config.yaml
n_kv_head: 1
norm_place: "pre"
positions: "rope"
init: "normal"
init_std_qkv: 0.0441
lr_mult_down: 3.0
warmup_steps: 200
decay_shape: "linear"
final_lr_fraction: 0.0
batch_tokens: 16384
Each number is 128 + 24 x the weight over the matrix's rms, rounded and kept within 0 to 255. Layers, rows and columns count from 0. Numbers have three digits each.

# gate: layer 3 MLP gate, 320x128, rms 0.0982, rows 142-176, columns 0-127
# up: layer 3 MLP up, 320x128, rms 0.0957, rows 142-176, columns 0-127
# down: layer 3 MLP down (transposed), 320x128, rms 0.246, rows 142-176, columns 0-127
gate142:143086151097164114154096137097091144084147131150079132104100103121153140140128124151099120121090120132132156123099099161114140127131139115134116110142102087143111125114158120115142123161149084112127151141153140137101128114088143148125124127157180127098134143134081129141123120114079114125123073129101136094145100152121120127099146149135112116098128129163116137125127137079109146123167
up142:145077119128125152127100118141119117105124139137128139097120157120171129132145107109109110150115092124146152137103135118088103134133167142136121131174103161148110112147111171128145114120128143108185151108162149135131103089150160103156136102152135123100164105116103152162118123152103087139118141169133109111139128160123118125124160112187140129108113091142132144141079165122124144123175
down142:146135106103108121122149106140114127151098100102137079109143145165098110108136156121149079125141133163138106108138130129162157111139126132103122100108133139098097165164131133146126098179128156127127073132116112118172117132126124113118133133187161096130102121146141141103141131123101112148117119110121125135106147127106101134114109159117138098127177115133144124153123111132150135101126
gate143:115116119092111131093126089132155142066145097069084151132143094116118100125142136132117122149105145105113174101116162175087175170168099119110107148112136155151123119132186128129130107119082110143121123125077121133110081132158127165140108140091102126143151106138143115131133148152126136150153116118129128107146123110170135183159056115094133164117107159142115095145120120125140090152137
up143:145122106111112067140102140123143130205125143118133096151134104099132131134118147111132120161127162157116117147114113151207108093128135116165133089109097130116191109127098138141109092133089159108139131160161117126181124158087156127146128086131123128103111138136069133121128155108143184117110108110166126117121138164146152106101128130144123115165127080168134166166134125115166135154117
down143:146124171129113142149101145168154103087127095128151150174098133083161139108129135127185132100097136137080145113085181116100170152134155156150134151109071128150135097102160114127106144192115130153134126124154134183108118137146108150128128169111142115166150120155199165128148105126121081135112129122084106176107131117145167151162158109165131133102098149133116125120146126141146086105115
gate144:126087177125104114114140118150090132094126169102152125141135115095141102115132082103135138120159119125107184146141155112131117136127125140178087129147136098082126116110086142079103140151132165105149156133134174110087057097156127145144128090129129155131128131135145131155091132100094096129148130101146137085112103096075144136133118118123144093106116106122099137129094112147128089115156
up144:114147171152166130124121123134146138134117142141130117070114152146160147145118150105138129151134082054110121148109154179106107156142118095077121128141119078132134116091161143132128102120145120112167110113121130100094160142139120144130136169105111091124096091133152149163148115157150140104122127133095121150060129143181113153142120136151113154126127083118154072111133140117113121109140
down144:130110122129100164167143108144128116123103129099112112151123130140145107139157141128123146119130118169104159116127121171133116126181135103138094150114149083098119129158113155133135142139140116123101171129117107107111087145122084098142121109109141139135145131121158161079117132166097105133124178115099121118141111119118122167171151094077168111087156115142109145165112132209139148182154
gate145:161132133174107133141137147156134105128129155118125108114126129138109124090123111099169151112134130156110103131093111152082132114106126190132110107125107141093121117114119127152126156117138125094124131134168081102132104116192151109166188109119157128143153126132103127094117114179120164127105111092124141116141129116122126101150115152122138111118138076144140133121099104121128082101155
up145:127165136120124099116122140110111162143125140136108137091141103132158111123137111139107094117147133134134122141137145092147110131152114096134117150134146118147181122198132138143118087130079165148113132161089136086113127098111128137118134150144104133091100167117128161089135145131156131113123130134110093148092135115186116170143119153109124168074158135092097101117160137148102181108125
down145:140121137148116128162140136120143079091143140113106114116122162137112102081085109144136140147113148124135114106112118114122133097141107190119136120101120138109123115116126125166071139091132152126129091094104133099099105119141116126135151141118089154126159128119116082113113096144104154121130125129082073160115120101137139164130116138129164106123109096120100165111159098139166128118167
gate146:136114128130085123173120104142133106165153120142109131144133132148144171133151149102148113131126181132082108100120130109062119122101137113136122149146131132113144165119117133123102131107125128143139154169149113128143145131108160142153132135115131126092138121140136130134165136092109125167093129184099111119132112127076120174085140159118133148149099093155127134130121127129180136164171
up146:124115126120167132130137138137167153102146129117136137094153131142126081132100092152115127073089105161143135111126117149160138138122140156086138078148081126089111092140110165135122160151126146122117120080150160103112099130127115124165129148172115136122094137103136122139111087151141126084136124136102106128114119096164114077156148147148145112151109136095135160118154125127107123116099
down146:135113124140162147195111130147175149174162141141137137108143134122168092137115149112157166097112124183142149125110103125126120122118122167110081093141129162135102123151104151103125178140153132140130136112142139119112117115133142171120088157137175144118152121160110156159128138149154140179121128131148134119156147111120134106074165147126126111107155122134110145126138125120127121109100
gate147:132164143119136180125139135136134118145147171085142120173184123123135103154122107140126111139121172133127110127140111084131070121061128129107156170150117133132089116103149135121122146137111093129143129162126135158137137138099140079156092079145126149179145070105138166153164136116122081138079123083098123150114143161101102136106131113137145090142105121205131136136105106169143119105120
up147:150095130102095138137094117111154149189120149149161157083147143131156064128153155107140106157136139111135102137136141145118176104142137110133138095161144078127149057118104137143132120154115162118125121121140084123137096128128157123146164098147151097112145097124088147132162088139105126113116101161113098133161111128154134135113138101114137156134128167106106155148077156104120140150171
down147:138096142128080126120093153141155115095180130131121140136087142118126173142094096138129134128158150123121110126150122141133179117148107136143130144099122129134180141168141131125157077173119134108128112098176118093146116154173107129150145160111080137141154146143104087112139132126137193147152179145097141098099097146134150136121144110164127127178114144105111117139176101081110131125156
gate148:124129151130117111110177123142121093132132166163126134113118084121120129145121117075135146095155137135136137130173163101161114153113133114134074118151106164152096124099101079158154156134141146100113124098146140101153127090139118151106122135117133127118139159129110115115152124178128113130114130176131135107170139159147167134117119156159134154082124152140165127152110134131137131124094
up148:111128123134120124094139121114118127106100134134130133130101117081146128076116159118154103141130136138130101117162087165146120154133146126132159151104152133098134145108175136097115158100151142141108106126121136140116153112055088131111117127121136097119142080110128141123097108140143124121137137112088129179106107119112102143142165121136149092132116106095109105159176112133115141097105
down148:153132133120164159134121115127114082126115140142126166109134152107130100122105138132115144146136129141138128151116127114144141170110135111133085148114134173107104104110105107144145086131160138118151142146147118085145135155126105121146153110126102083156165104135132132111140122167164140117088090133125136139130145158098123164136141140149107086117151098148159081131128114132100107141120
gate149:102142087115107143121111150154125115188144083144126121153112160134113151143160111088148106126111146144127105182123116147160070114085122159080127128152130141155145106152127147176142133141134105141162110187187121146115123142114165128113132104132177096145127114155135105191070127122120128117136138088094132114121151169098101118149133119134166091137206128147115157087143124160119074106182
up149:137106146165144197117157148163124097132133129105086109127165123144117128129119141126134142112166116147117102105128130105067103147132120111123110130123158139101128168141137130127112158077103101165125170141094167138125134099162085135184102114123141159168111152140091166139153148162152098167160135122180112143164123106142135118102113128182160115121110106125162101120138081130131138123136
down149:097118105165110140130095149139134125113097067127144175114114133155123153118122152086109161128144166181181097110149143143120158111139142097097162154165127153119126092158114135094128123154141152123171078132143106103143145167109129164108123079122120129144150097164125135105099115118051152112116133142121121157131150102142120117139135125107107136158194110167165122107154098142114118144129
gate150:098153116114100136155121115126131084176125117120191113100125119106094097067117127143146139126113136108154124128160103075147116091125139164136147126131135117122125122120119121131093129143099143117091150125159125141155092154125143089114168140151145088128168150136148132152109155118128124064123120116137153137109119177126120116122138157156150174123133157165125129132068122140173139111077
up150:122130129098104145125128063147135148120147082132190122124132155140092119150105084156131123126136147093112137085113131101114142121131151100144098122133124089116127143112152107110158107155092136117109140096150125134085085155139131139128159150194111098092162158089115176168123111143146141131117094158128136138116138152160144125118130159146125122165153140166155148161112136158162118091120
down150:102158100109093185105164158109132097151170176099189092136170149086110140111097150097145087132116137165128114129125146094094129105116099121099118114180114108145094109120109108121123089120099078122085137131164119129106156128100133079119159148119095119138154122140135136111104101127163118110114130119109130149152124165145136114116102120138135149131127143173143103150101127132123104134139
gate151:130150102126120129122117103110067100157098128078096106101172119135142105123142119133148141152104118129123154131109127139106078160117090123150124155121142105117129157139135146097108159149165165126079157099145135113104122153140115160120109127122076134153128162102135076098161129156093164112111115128154113113110106110142156122151115100137156100114119090081185089157128139139147105109084
up151:104107124159101140167123167143164146136136117117137083194095132143124142101103128150131086112099124114104148167139149164119105094147170099115150128116107169120140130142093106144110179140101093140129113132121141168152135129113108100119148145130154143110130114134146148157074119134182136104123126078129122125116161072141093091092132167126109172124124134206100167109115130130151184087168
down151:101133106150119150064185114118134094115080155102109157124163115106099118145173185102168163127095133109160156113105134101166143065113065123148121126141096137134162145093132150099124155129106124104139086141133130095125138145160143155125082107151153140157178152141147148116108090091148147157120110153134138064094122139119154149120152104139134127121093127122090093105105134117169114144120
gate152:131136151153122135131131176158159146181095115139112125062147139091136092136154119101105138141160170089131101129122155100174130140134124129113139131098107086137168111113129118151145103126104160100074126108092086118131104110154127175116156120107138122158142069160117112179169158104112123118160102077142132144096148122136081121158152095132151160127151146121120102109122098108140108103108
up152:143132134142136136170132148111146142154104144138088157116123126125168127095150154129123173108114147155146164161181130114142124118151062149110158090122139134124169132140133123121147117100069125093068155158117108105128144144138129154105132104123132142135106114096144102113171159129097120118124088114138185126159100084152114098151134149143124118158142126119118122114145137171170142152064
down152:084136153136112109087115115123118156122070136118163127139119134145152125065173145184158178131167081126136142149145121097141084149137149120139143090123155132122148117154109082093143155130139120120109138120124119169137120135154096105132150145135145086143105106120134126139142171118102137161113136114122164113126139126122097165159080152124152099153128166073088114065159110121103140121165
gate153:077128094129146131118087113193167107155159136143127156142087076121206116142133117138117190091128106149100144164143117114157106073151145085144138110158141158102119101127202127155110065121149108111120133145109146126127165130128115141151161107161149125129128156142109183135143074125154092169083121150135119113167138119073109119090165138134143131121138133174101117150126136128140108115128
up153:089149107144148111136125104166178122162108108147135124130096083091121108124110133109141130092143107171147155162095103175154164106119071112121132107133109108130121107146151109110132111145119141137131131204160101176118136111148095084136157150128143123164194107199103155109111177090144107186119114135113095109118150068168137154128121070120121150131111144132129078203137162132149094139135
down153:134168139110114101081127196126121128151121144125115113156153147106082108118129145154147121104150183095113110121115078197177117157126129178113145133093146106130141140096105121127125192136125118123142097147093093119108114120094129135130154142141121102164100135147155115125087164103140119131134135155155120132119132117143113100145079089133037201104091100148177145172097134122178111122185
gate154:106185133086142109104138152159121144136118146142121133087127142109182122132114156074075144131131134147062132116121159079084100119168068109086124160133110098152124154156107092134157127146095117120126117111124136137112164202150135146113129132125101112138173120120161110152119162146129153120084116142078110129146130144167094095125094133113142122135098168170107129128145101142137132093132
up154:129105139129125093190141064123152140099159122125130124149131081136111137104119107144160126169129157140112172089110085135084132187101152094104065127121100117108133123166115141125120108114176132143119128148139113120119121144159091105155139142165166109147111118139115138144153126113166119144182100138122143119141167108113163119123142153111099147086109084171148156170141144148110161129138
down154:152124137155088157123091170109143112098108155103081138128164089133122128166132133163104130086102111090145143118146150168122139082103122079152188131119122145118098122109093129106102152114133148128171171130139100144121081132097172136158161103135120110090147129166115110126163136149103123111166103068151121156159077152114159133125128166115092145134151087152171068122151112133177102176165
gate155:132100124115165131157140150113140117118154097129177189093092115124153113158084133142122099116098135111116147101096140097120148106099103132163160105124102139133100138091179110123150111145148097171135104118086099136113147116082166118165103107103141132089146156166129093106151117090153171142117180145073108140131139121130157086160137129121109089118128179128074159143126123163111123165116
up155:130150126108178150131065121120149079194130077131184136085124114152186098149110163149111099124158147095146107126146141108135104138122122124151171163115134140120123122106100135131156126147143178134161125103121098114110139118080128082158143110114153118139176084146136116152101121130106165154143189182120090147121168095153149159153154125167131138116140143089104136141095109182095113123165
down155:071132167145095136143142175071094128119139147123116102109106130150062177111140164107166132158113110127078100113135110146134128148152127140140112068156150099127146134107149137134091108109099139138125077107154158150138136104195153164114156124129161153145079134128150125130108110149131135136103113126184141103142148184136128119106116126126128104102158122125118128140103172099106139140062
gate156:138110130140141095139155148124113093116111100141132140142087134143132142152138124116115163117119126155109164199138102156161097100167099149166120129113138105141122107100120140131127144073140123095153112124123134119110131106131139122091097102120129118105117148094110132149143140076127166139133132157131143110141138141152134146111154133103129096113143117150152126161115163128139130118126
up156:104164145116139133130147129131121161117135044170140100121107138099114166129129095117162107081133172140120106155125094128125119120155136145133139154119145095139148080109094125128149131141176153121116145139098123178116152120134143128110133102142108144132141143101101128157138141117134165159127088135129134111108145148158167154143163147126121132152147127123118131156142118123140122134105
down156:082166113133124117137110138155093126112125122118104149094121096151100092120165096140131135095138093142135135118153120131148113144147104126130107119132116137092105145136127139162110089123103107114144121140120112129116126102112085122146156127141119137098142079151151078131161118121117094169132138185145132174110082113149107152116161119152164098115130144124150130138132161152148139100145
gate157:133167155120117160148114177106155157148117103145106161095102110155082127119118095089096083136107104104142138102112115156132164154120134120102082118101094105147155092132111124137164120097115102101137133120116097126145193144121171129104123137120170123099088167169127103114124147117093108085121151127088151137121201136102128144088119115136123123150127120136107124109101135056155118118155
up157:158124096134102127089137100127076099102082183141113134117145124126107085162161170131139111130129131123166150093087138111111112084125090118131161091104161078090141097140147156146081128164129141099102142162162152152139117147165111161159122177134131146123149097110135167137129127145166186165134084161123152140106128112106129138137108164111139149081112103155166122118092140158098185112146
down157:148094116174137117120102111129106093097115118119127159116154152166133154125128134095124069104094149125181110102176119113125161116181173119130104124107090129164117137144144125128148131117116090130089091137100161120180163144117149118133102115101113143139149116118094106116095131088135127121139085136089155133149139112138129142107119141154138184162119128112109140071106159138129129086168
gate158:129173149112143134108107117172158123142118075121147141126111128089114189181148138127140140139146145121144113103111150143094119122100148096154115075167092150121124143122158108136111145114148132112190098131167109192173122142125162145115142114149140106149117117130101135109132143117159118132150120093106114142124149119136134112126132129125114077121148088155102131123127118166113108202130
up158:129125152137114109118077091095142170166137108142135130138119120133139118121137122136126105105058169141115107142133099106127120145094131086120150207140099099161132072147106137182155138119121154112104133113136156123152137098118152158108133088132147112123141130115120109135114107147091161138137102100104151174100161146123118137126121141113110105108142100115081145123149123155126091171141
down158:149105129112112110090167118126159166123097128099115128134092137076140128124107117096136063127110120144142133123197122138154152118125163128145135127128154121135136112115128139141150107117116117160106129154172163085126155094169102115118074117100148131133113121130129155134112122147156139111155114073147126104140109144143140122137182147163151157119136114083137157130173131123121127113109
gate159:147143133117156150166112151100132088137087146139134125129114125141127159113118108066080084146156105121168127133140146122125075131175088150125148126070135105135132143181142127106078106115137138134129166108109079104170140155111162112119089195065145133132147128124104110179130153145110126145150047072078151152172134134135107140138140065116145150151091093102116085133093149140111123111121
up159:153116114091108110121127114132156136118103109137156138133125159135154148102121138113171137124119106166134118122062156145141116135109145154195128121110127121100114143134102160123128079129106142137097153163091141139147146161118167127124103161149155122156134142122160118168104148142131117195165120108101113165116109183063121108126146072104103117138168084141047122135109118078131084127147
down159:127149119106150144149101101112109126120116189148121117201106101126120143121129108096130106186135075147150116118142139135129098076143133174096112113067115149126145121170150119143134119116149120091160147069102104159200120091149129165109109151113167098136133143128119148151147171088111118104177104064107096127138171113145152118157101107152137106145097166144161153134109135153147108160128
gate160:103126127165114133153142146103139153126161107122113151110126131118126131154121113159150121151130131134125147139107132126078128086135143170107127104148124097134139101103168156117129110133088112125163163145106123146126145138147134132120117112151117151132141113149114142118113121087108079140133120125141124076156127116122131135083108153076122132151179105147136116150093120143127137140131
up160:140163128160138116116143116117103125131109152147105128101159155126096136146111101142129125164134147115153138136129104097093117173095139111152143122123132110137136145150103126119151145099117138125140167133101138117137167109166128124114114130114110110109152148132149107132089110124132125111118156110181112082174109111107116091110087108118131158104125127109104122124080105139124098143141
down160:127173133146151135113145111161105102135152154127121141128154123103094128113138125119108112158116196132127140130167113115131148186129125094145157113121130088120102161106145155117141134100104125166120116127125127096127150114170147090119127115092150106103113140095121137141118109162113087132110112118169144094143098134144125122106113106126102148103122149123122091126140144116110131112097
gate161:132111102124135125117148130124150118151145097112150149119113130135137102127138132106096154137097144136151122162115129159177124126124086178084106128136074115078094107126137155103095118160103115118074147135084122101097109154136131144133099087123118126143166105102135107155142146126140123095168115100154139109132169170104113086144115111130118145174144117162127110088132084112129130146115
up161:125160157141130135132153127112109120122173126130117124148126145154150127101149125114137129147123116109116124169116168143136112109142142107145095120124157108133131144131126174141101096099132103108095132136080133101136130153142129153111091146137109143126133144103137072109146182145178144090132147082180134118129158152111137096116101137124095159162097137183126078133104070118108130142106
down161:115154121108092155102145164119108084135151130177144114124156127142154128101134128121159128137100098151147137132135134122095121097151157114153146104078140109150150151119144125125110134117144126080174144114117124151149169126140130104087123062139142116110120106175143114123121144085112138113108085080149107122105111133132128125124126126105068115128123132127141150171113088121123129100139
gate162:144162158180153136123116097109146127148117114123132139119139125124121116095181142152112115109090092144085093126204187145140162126145136129128176139111119120147102132133172113129141106102129125139173170121093141121151138171156167141149114121099127136134135140108148147090126114108116188110140132136176125151106122118124158135142170126185101090164139147088129135110126153158179148112142
up162:081121122090152095143117159139081159155111154146152098134125154110126116141074109105144131108103142167144164123125086170133092119121137128144118140174142129137102103134126109134163114180119124121123129107113145129134145095157113126099094148147127100131147079132143121146126089119114087163129089103147122142097097134116116117090090151111124159150098095122109128147133164153099117105124
down162:099123110072119146180152139130126135099150149139167127125154103186139132159104130103111132108160160054149174101110131122102108155147094150076147129108144112099111138114124135116123097100086126105105115135147107133075128126116109106115149146184115136101132101097129115156105125153102100123105164098118139097143145132142128102128119144106150113138128126201107117119114128092114155107122
gate163:027108135137161085135109141113131122184116112154110123129091144124105154154104144167177104134135101089092136051110138157111120122114116127113138156093093148129112130113104145097158139127125099129116082126168115138117142133095136083155145160132073111135131132156128126130143145125126120100141094123142120130169153132165095133132157132113121121103138131165162124074145157124122125152131
up163:152074113122110095112127161089079128104129162133135127171140128153142120173136123095132143123139112095129100165094113164107116146072105107097117177125089086090114086083143153157148142117144089122107108107155128110133155141128127132124152159142080091116060141167161142117074174179158177129097106177149175143134140140110144135075136103096139152116145103103158149073104157113058082118176
down163:124136141128147169183137125120149150136146146178151136194137114078102117104135103181150094120139130132132125119142169132105113111112135156082183115096134125118124149110083131111144057147147111126165094147105117136141146116133079123161160174144173093126136123131106140133140108161136122123120151146131203094135148114143076115122110132127097152151128145158191167174095120142176140137152
gate164:164133117150061113195103146116112139155121159125170122126153141132163126146129140077103077130114127104096106151121122141166130146152080097128127125128136142105109125121142104113152140158074162124115090200123154116139111134155164103097112146165131096071138131148126126096128145079115132129130163160109112125148147112132124186121113177187157124097150126130114153181128135113133083143174
up164:080120088120105149100127109052107099137066127097140095127119112184116129147181121091100128134127095145116123169143111084148129158127175120168169202125151156179110089107151103127134109133134124156152111144109143131163079150114143146115148172128127133142148149149109155148118117146132105154077117158146131118144155144117091093120118122104151087162120100122098148150111113125125116122170
down164:122171123121131120142138097155108118143135115187098143143138157146114136127112128172154080118166104085128110124126121130132149117105145145100126112135154100154154149118143138150139154133150137161123171127101108148105147107114057136134106119142096120148109155143099099140113103155182168162150103153096109122126163113129092140150142083089127167121098166136152126081166151082088135157096
gate165:133116120178126208125092090129104103160101144114105111124141161131148137158104142152118172160101161131111085128135124125131122154113154119135177130120095169116146115110126142143182151155119148127137137124167119147091140120166079109132054138082097142155154124124067181171104106079148052106129124106138115080103111090133143122174121118131181134212107170124124126165140093155133138114113
up165:105146150131097108113133128148129097083131106109100181148157103141117085115152102129146094142096163174128147128105116161156124120109103118111044123104113055154110153131172130177076087128131102089082123121110130115162086099117115172116139108170152140139081135096142152068174083147121158065124151142146116203140125159131096131132142165109127112117143163145160146153197131123153161152155
down165:131130103093086142123140167145101143143134098116096099109071148161148149125147150124152140101144135096145142164127127138178150149120092197064142153135121139067136155136072169120104149152129090079089125173168178093134111088163110125078114158087114172142078145142128120139146135114081133115093144111133145139156131124109149174076153145141123101108097159146159174133110139136168134159116
gate166:138125128118131139127126116102122107126138136138201115188125110150146090176096133148147115147112104122096124126135160122158090134139081118126112143108116127131108187107095128155119154144114136138107154128134162153131096138119155149138155172077147108115176164152128082133092095142174139146113124124090135109084141122075106129135142125119166146111202165161096116089057145132146121113075
up166:179119097154144110145151130167167135135105100182075112115103089128141149200162083104112066065109134130129134181127116140085121115192078138120105118113129071123142106114113122121094110149117101142126122130145150135155138117113127177119089121100173110143133130108165152118127114155073144146150134122123145179182136193116154147127130139121140128139111166145128123113150150158106129145140
down166:135089136101113104087110145137130148145086128134112097111067131153139147128147178139127153149131118107056173122166146155109096173151149143126131136153129134104105108123168151171178152164096059128127185106124139180129146103112104102122109168140147141103095158138160168082152118121118162150090147135123160152094149079144127162118102119146144137106116087101146186126102149138095097082140
gate167:116173109156134104107133093126148119134082115121131151160111122134125079147118087174123096125139122124159163140128120140121156100103159128142117171140144153161127100132104119122110112123105116117156156120109161132137136109130121109156147154094114135126156131125164125109109140154136115078129112126090103147128117156136130118147100100155112106120134130132103124134124150130140157123145
up167:158139133124096097121145121154163139096138103154113094122135111145113107107127123134107140151084131132076161114114088096135171109152108143136128134122130116105137143131103116097120132152144093107135152132117140098156089122120119125095120083131180111158141101134151118169112128086120107121128136137141141113112152113095150136123119166147122126128158147113111151138113075103121140151114
down167:107112163129157134131167099149131093137134145128128118092075109111177144136085124116113181144128106142098158142130162129120086122130090121113109146112134078103148132124113131140101090141121139093121106101096133108141113159108125109124135150132091132159149158066127123145140118119165119146107145091133150092150086135124120111101130145120137129112131111115109156115116124114142147109131
gate168:141147157149120142129135154129102131158147131147167129120116151114141135135117119111121137125087162107139124140135115134093128078102091139119133161103132124080107126058117129166129110145151115114143119078136087136111116119106103156162113158101149121142149141133132152110162167155105131100110077135121096148137070126134102089127150137132143158144155163094098100142127136117164122124155
up168:123121131116106124113137133100132072179126097113160162098115108144094098153184104099099080134138171138118113139110121135106147099126107109146140142140104110139144141130138135171130153151108116129142082144124152123106138135118129127153143135114114115169143149124146182112120108166138135134092139103116145162172147124144088076115175134127140112155138156131129094117173117192160123077128
down168:091138140118124100118123135130157143196112120122183123129110124159136135117156131113111131138136134142161151148173113094155134101146110140107156093155164121150126144110098071122146130145115140155107116156144124147133156138163104096142127144108136139123055110166138131148113104141127165137111112126139138074128090108143121040145138130119138128136123120143093137174157091123106147084109
gate169:100099102115118158130102107151084121115089133102090166117145139120108125126189145145102120124104137131154126136130114148084167137138167123127104106106122152108115129133098151110122125150135123139131119124119123092132124143111097157133143153130126159095128177091115178138091121139138136135147139123131122158146143122130115137147139133136154127137089117119108091117137107153159133127141
up169:117131133151107124121166104136136124133160130126150120113129106126130119107102157124131143117130103121104109127119130117137086122154087143128122108118114156118120142147123124151128098160120070142126139091128099133142127123166140121120130108118145099123111101135121139134155110095139127127128130123107126106137161156109167140134112159125134123094144149126173116145122129079113091116109
down169:117125160131149121158134100127157128147169137150124162093164081122118140153131102116106071130120119109146133138113126118127124119182153103105139103128108151110131121112104163086129108137132135137113105119099103114119157119119131151138130144132125172111128148121135140141094145125131134137126118132145113142122092118159083129109117123148140104158117144137098098128132098143138119143122
gate170:145130142100138137142164148111087150109158145146137179129072144123103133136105149140139135128149169111135104104140117072109127129130124123129155155146122149085133107111075142108150156113164145112121147167153101137138117119100108138137108123138124148120132095134078112133144124115124141146119118106141114176124087134123101152181131145136107093129159135111179141130136137137154131165138
up170:130156103095114113138139113109140082103129130135108135139137089104131131110136199136140125136120150122117178153149129135131105105143127140082142074109146100148132163142117151140112083120140091125111184130122184180131097116096099149119147151080097164126152154065111137105125163147099155140165157140126105167122114125113108130130125143123124156175125132152124106101102143133138141134146
down170:131139143121109108125115131143107127098103120114177145131131170099114115122103106113106141151121118096140099110098171121161124161098156107133100163126106146128155126099155149142116142156109114138132139120163096104112136138089109136126142102152108120117108157159108127127154101135088113122119094111133112118093092150116126104144136127143127113091156160084160141129188173130121089133160
gate171:159151124155147130100114189093131117172158119128106116102132099111156105169103137096139126113123134127133118111141117124144142149105182181125144142132099138123126163136109117145148082159130080138198157138160178111082141124105166132106163120100124139127160092169177137093075125127137128149160143130104144140090128165112117105118144118109108129152158128102144104129107127110133114105123
up171:143162128136125093108163095170117100151082134129117157148156107153160137154132104119125129139156124167130100147107100125097111115135168143113113134077156106135149088158155126142097090145150141120161131128114176127131129105159118140105143096110160090114165132111133112144108088134136169153124182114164138172147112123115160108145116143111126172127139112124119142140115099171157122125126
down171:151123119135136104135148161093089137102108128170133183120148081117143139141119158175102104086146115161146104130073115135123126152129126184148144111106122154103134140164171119134133124108159124130144128088170156146137164159108140128126103116124153102113126106151093129148097152168147167165109131122133119147170117108143113109156121100148137151126109143144083125139127126139132107099164
gate172:122100138133136116147162154096116137137118120126075164126138153086146088141102158141144095176128150109138133157079117146134096097109129110114126149114136145100127099131154127136150102129118178112135196107140080087149129158169135123155115091172102135097131133145134097105097103116099079075170125129135138161136141134122127125113151154120134124150102132111102177094112080080145190122140
up172:148145091115134104141178118142117103142132156149149060063128125084145140166093124115107121149082129135096094122140170129108124110113122098138114151142132117134085164134128094108141159141082148205124146140128095113144138146180148137088135129101133109114128130112146119137127128154127134122110128158084165133131123118119136111088096140097122156081119158155108148068136099113096125172108
down172:127117138112140106112111137115062134111166128113165101107165142120130157134099111132146164088152135174149114135128117130118103157158105082128149152101121141145133172129106114133124142158153109127127125093139077128106126173098157138116118113109136138148091091078125118108120188130165165119132154167144126109148146140148099128154129113115156138085144149142098169130120150174126082171168
gate173:106151155090120174123114107060039178115104131119133094119156082124103156124125114184167115103143131113127125143113139108123125124137137107119109114122156094136176112121149122128087137106109122115158124165105142135151102124140137136127123183140117114153107127132102123149163136138141082168131082132138141094116099125110127142181131078146185110164127108178133090160131138114094110118088
up173:121158157139150139084123133132134158129097123133160102150135123108110071129142130176146137108121157065122157137139160049121127084143091086137173134136115151108134112131122115100123135139128123097127129116123099127128119135084107144130126159114100110155128143114126138138167149120191099144147129165131114121122159142169152152098114092123112145150124099178136126179103124141124167122141
down173:142160089158109149137097140079108136096116120129203163168131129107138106173113129119144158116121163129143107128110097114125158134107141141120130097094101152086136107115110109098133115126155122145117087163123115119150105185118154094122172117129159082109147124130140124131138149110139143103123164120121128120086162123094100054202106087158162142129145119154144100119151149145140148142154
gate174:140123143156124127141091152138163125127130165150109143125112120111128152141146097145148125167127126120098084109145144146161105100122171101140111123142132141158120114165194112070139125097140133119141099130091126067115111110104094140134149132163112129104125137191079076156143112105174115134121086201073113089125135133096091134150127097097140121148131098115117126087095157134041106054152
up174:187122145150107112160083156110142128123136134075144122099112180138138113154096139153120109159091136146151142135119143139128116146114136130114147157090132098127140198087149097135153117146069129176110148126088080098102140106174133114121117140094066154101091142169144116105125127136092121154133128079104136138113126083133111149111158126137158164111163136121124134112134137107111133109159
down174:165147156139124083140106107091143097126135101164111090095073146136140130101095179116134082113158088131163145113149124111175152107122147064146133122117140117091136081127106098125126110118128134145105170145140132154144113105115140106112089100148108101116120127117130159171078097126129075076121159119136098116171078125114141171167117103104169105134154137132120122169156127143152107135112
gate175:117139112133118164164100138105144109128142103123122116081105089127097139128112114138107137156152117164147133130121111143099149114131132158112107134114115135109127143104115128128147140130120118150101106135158090102107162098103115143153149120130122150106088145146124121111127105177123126129108126132129114106120121120110133134102117162099138118115154115131138122134130148135152133149100
up175:117107153131140113093106117157113115112153147112113143149146141148147112114153112091123123087133140142129115135138144131151108121124130109152165119170149145130155102128127137159124163114107147125114124134118154134150145200103157126111121156154110126140153136140146101114134129124123156141128105139122126096130123109163111134101116124175126123156115127121115115114110121108137124129104
down175:115149113102130141129145110138127128144143128112150103121138111124151093154137126103118132103150152129138087071149163117142141138165103136118143100119117137133130114103103135118103122127109141094119124152133137147138123145097109130132125115156147150140117147112119115112141122177142129135101161140128154137129128086147127154126109068132139127125125133147139147111104151129127137146125
gate176:150108144154112112144121084137133130166132119123123120120118127160132140125088159108129114161154140174114140115142093097129079112116162078174132094156148146127096129118168132181138149102122128123108158139105171098129123149090155145110169132180150098093105112129082150115148117099150125153110129136129145087142098135113087100121090151090120140103120094124124092115130098097166165097147
up176:152135141098115102146127125121087135129085115140152108115117143135126132134082108136136129187116116154113104120153096165122159097130126129150144119165164120104097120150108168135137131125138115150123153191098153093142135138133111102142160118143168116130144093110115152103169112100123081154123140117134112088122088146138134125160107164159084167104111101084108136123146152140184179117144
down176:163132111109112110106109153169129167108149145121150121114145120108123135120183102133119100127087086147121118128132174165123189116147100168106124162099074131127177145168117106119134168098137096147119145104148109118119133122164125137164149125109135122164111133149135103080127155138103123124142118152135086167076134122144134138141173136110112112131107150139124147157115127131120092144140